From a checkpoint of a small transformer trained on Wikipedia.
Size: 13 layers, width 256, 4 heads of 64, MLP 704 SwiGLU, 26M parameters.
Architecture: rotary positions, no biases in attention or MLP.
Each number is 128 + 32 x the weight over its row's rms, rounded and kept within 0 to 255. Layers, rows and columns count from 0. Numbers have three digits each. The size before them is the row's rms in percent of the matrix's.

# layer 8 attention value, 256x256, rms 0.0417, rows 100-142, columns 128-191
104:136191166135090101124096145165101090152148128120128035138111155108113177152054127143160125144160131069077076149148152112078171099105130158106144085132175121188191142156089153123093128128106153
102:117164101182132040137130145084099122173177115099115102132130108124116136181124096136092058148105123136110107133180168047192138144131122087151084128181088188096137133168084136097152126184083119
101:197106171101077095108119087111182066092110105086141129133091155201154147093094154144137127162130112056105113072102140102147168072086148108119147122177121078094113149172136161149094116108125179
100:169148149122132092175111104145087150200135096139128152130105095074096153166078155128174139168095125124131117112170129142188165146141133140144146145146146089186181122104143108194165109159183107
097:072123041169124105118140182129058124096141141158127064093105095119101211169125094151161081090086186199138132107116137172129141074108139168160098085117138147159124108091158136151116085098141184
098:127160148111162128101134091121120154149088083057128143102193107153045160154141106151169144175095101150159136172067126129151063116170132129181181151111129100119099168149125154139088074054181107
104:139076164127170141112082127132112127129085164149152076170150083143134125167081132109130145145121128129149124117183166157133172110093164113127078093145046065185171167136142119139190113149131132
107:162140140177138103114137195126197170122148111157184143165078117123055124127102099111123172166165114140136142130110115100129084119175128122108059151184111131146106122092118138069096134116106141
099:125089157142176126106103140148095106146146160141109151108135141120118080089078192081114154135142103088136075154133094140126085163140136140157139112152163137102153165148159144127127106148108168
094:117157178077140197101136119127095109110087101109131062101127114139169134184078159147142155138164170135167108090139139181116099115150129165154166185083090130138163168143149169096081179149112105
096:131110136116134106072093047122137140086076086073166156160113174095056162128185189159108123150138113136107162123091169150111157119136070098127119133118146151132060118149138122135147129108074093
100:120150107085107149139141210110094162142175105165152163167080190165144134108144159142156127175162167131129134190158082117123106140151094143126145151103117106147149109098120080112127156088135145
096:136182172097132098090131150116075117130162109118143073103096133210178085202084178119123107130121126110148114117142142125148150159099109157112127157137129122146189146176161151122169169188178055
106:142111118083096135106112181125118148158139118103111150155108103116104096124149103054134129137021087113150117166157190143116043129166139070078147172103124067158107213122119135087186137114138152
096:167128100099149165141046162076126133112119101160163057189133113143094066162164074112160087097082115161131114055124145141121149107162104158122093142193106168167151119154152130112164122119141103
104:112084138117058109126131148116147116139159067148126162117078134041191188181139122112089147116145159128107129138126121153103135107142122094136122176143116110172156132095138115183071168158134147
106:138125095097138208121121130106171103170084165086082206144110112186083143159131108132101131124119100176098123138117118118134166149145138129115105110121115138089133178181117176216152183126152125
100:146121120068140136157131185165089122116094090135097198129121064118125088093103107113062172147108146144126124173132173122130175157115134159107120064144077083113122143150104189130176136214127086
096:159189126128136178122119179101129129115147147143108148081173141170151177087133147158142169118211118101137129115094162202064128142110153164143172181144167152095139180135119141156131152136184164
098:152129108130157141090122119117149040075100126097172122131106175168148212121087165082119108121084122108193128140140152034096124083082107127124138155081142147094116103130096192051090079135091155
098:131191154132126089172176208169124170125185084100167134130081172059098118131161077102124184116115088115124158183129091079120117178175136082163153148143154108125092156117141137152143099148140138
102:138159152081150046086141106119102104158173106148131109064129086138075142124114144182128133183075156068141126184125088080073135115116159074093096099126146105094099125086102127129190177140152085
110:133156122126137102143149101138069155117149135124149154107117160114074147161116148091074109163139106159136141109069111165093147159093153145103145040188139143116075151154138113177105141126146123
103:137141090132141075105168170119165116148126136143127117131163066167125085078143057107107151115066164135161154164092098096124084114120154148161154142106107098118118151135134123123132121151121139
103:124102096094128112156124192190137128097127116122095141111107130123111127093193139120123158163157132122201107152152131120088132128146131085095115140083091104137090114111134173130169081159072152
103:158159138097116148150105169146101153120113129058097202090116133126146161126171072135139126146137127124090129181094070132134055207135115095143150161085128132099083148158131131091162087190112180
090:169071108091148145138147135135124138153075129194173113152101088163122152092123076213170057131074170127160134075130147068095170112131132121093076083126140062116113076133150183122106153097125091
106:131183135127103125180099154188078126086099203150092156133186117121121124095167118107125186095140047138103153130120133135113174188134115132129117118123126140092144122123118134078136176133147115
095:149119152163144112125079204105179173107140160108090162150198093081192134144169156139147091099094125086166146161146199085124126157050163063131106121136097118104110091114163106174118113132088098
078:156151173189139143118131096138173115132104144114148135127122102116113131179136177117130104099111086098140140137131163139192086089114108167171136094114158172143065122186139113082190157143193177
078:115136127167135095163156177130119113132180166109084151094162041166116078137172067134158126134093167144165120189069096123118146177170146099117125172153162127172159105081154150109173182126099079
078:135134146157118181128126116111108108122131135108149172117117093136165078142152109091143186140089148121105130170102139149039110113118121106119077078092137065149115099102133209168042096128165123
075:114145135137102079154133128142126124092117159115112147118127004155060109153145109158124124076083115151159136162108125087126149134111161164109143071158176108073158128139156132133095127080134118
083:110159116124111110126143189124097150136137123131129086132143150086129147133085144144129055080123165140090145129129126068137101136099147189157186060100128143105138135163126157151102156150199075
075:172103168054134170155165070128154115133098118099059146176119140207117166120132058103171114156149140148110125123132141151133161158129111116153156123085118155144096129087136149112169128196135166
084:104124132159092163112155103132170205091152130067175104142183132092178121123150072148099159145138102165133131120140115131138081098094116111129125135155142084179124135123132033103080073063075103
087:151157102137139125121119127136055103084209185159165115071182090137093116129146165187180178058103181117089102134137073094196145139144121121142134167134154163084144132132108126120133197123165134
078:121091053142128188116158109113127171069141121116120102138066147100095133173112152097090099100102093093097107092162142115179094119089152125135114124155097112095108138141131089147117100062088146
080:128139161098119143100136158139077105118154104165153124121074100142137028107139180101129177149092137097123102087098084091168145175148131066095161182227140175133144128122107140143154096178133092
082:093136131098075158154154159161084086135179146141121164111176164147150101099148070159145163139131149090098113136133103090196137115142144123123138198099101125124176138086124134085168200113193149
082:109111075147126194103113058164118151114130085138138130101094157150084107124131134104102144216110104127098095113157070115108099099102099109103154205145120149132106173150118129123145052141075117
073:149123191135134192127134097121101091142131128137097166172120097171147130114144110117151111130115151094080131145147165154174185134104144153150070144090125147151135115105146183189078162193164154
084:165132148098121173155116098164081125161109130159147139143114102106142166149125087127104084206119083099134076086099208155108155192160134104117106124157122104089094127093157111102126155113108160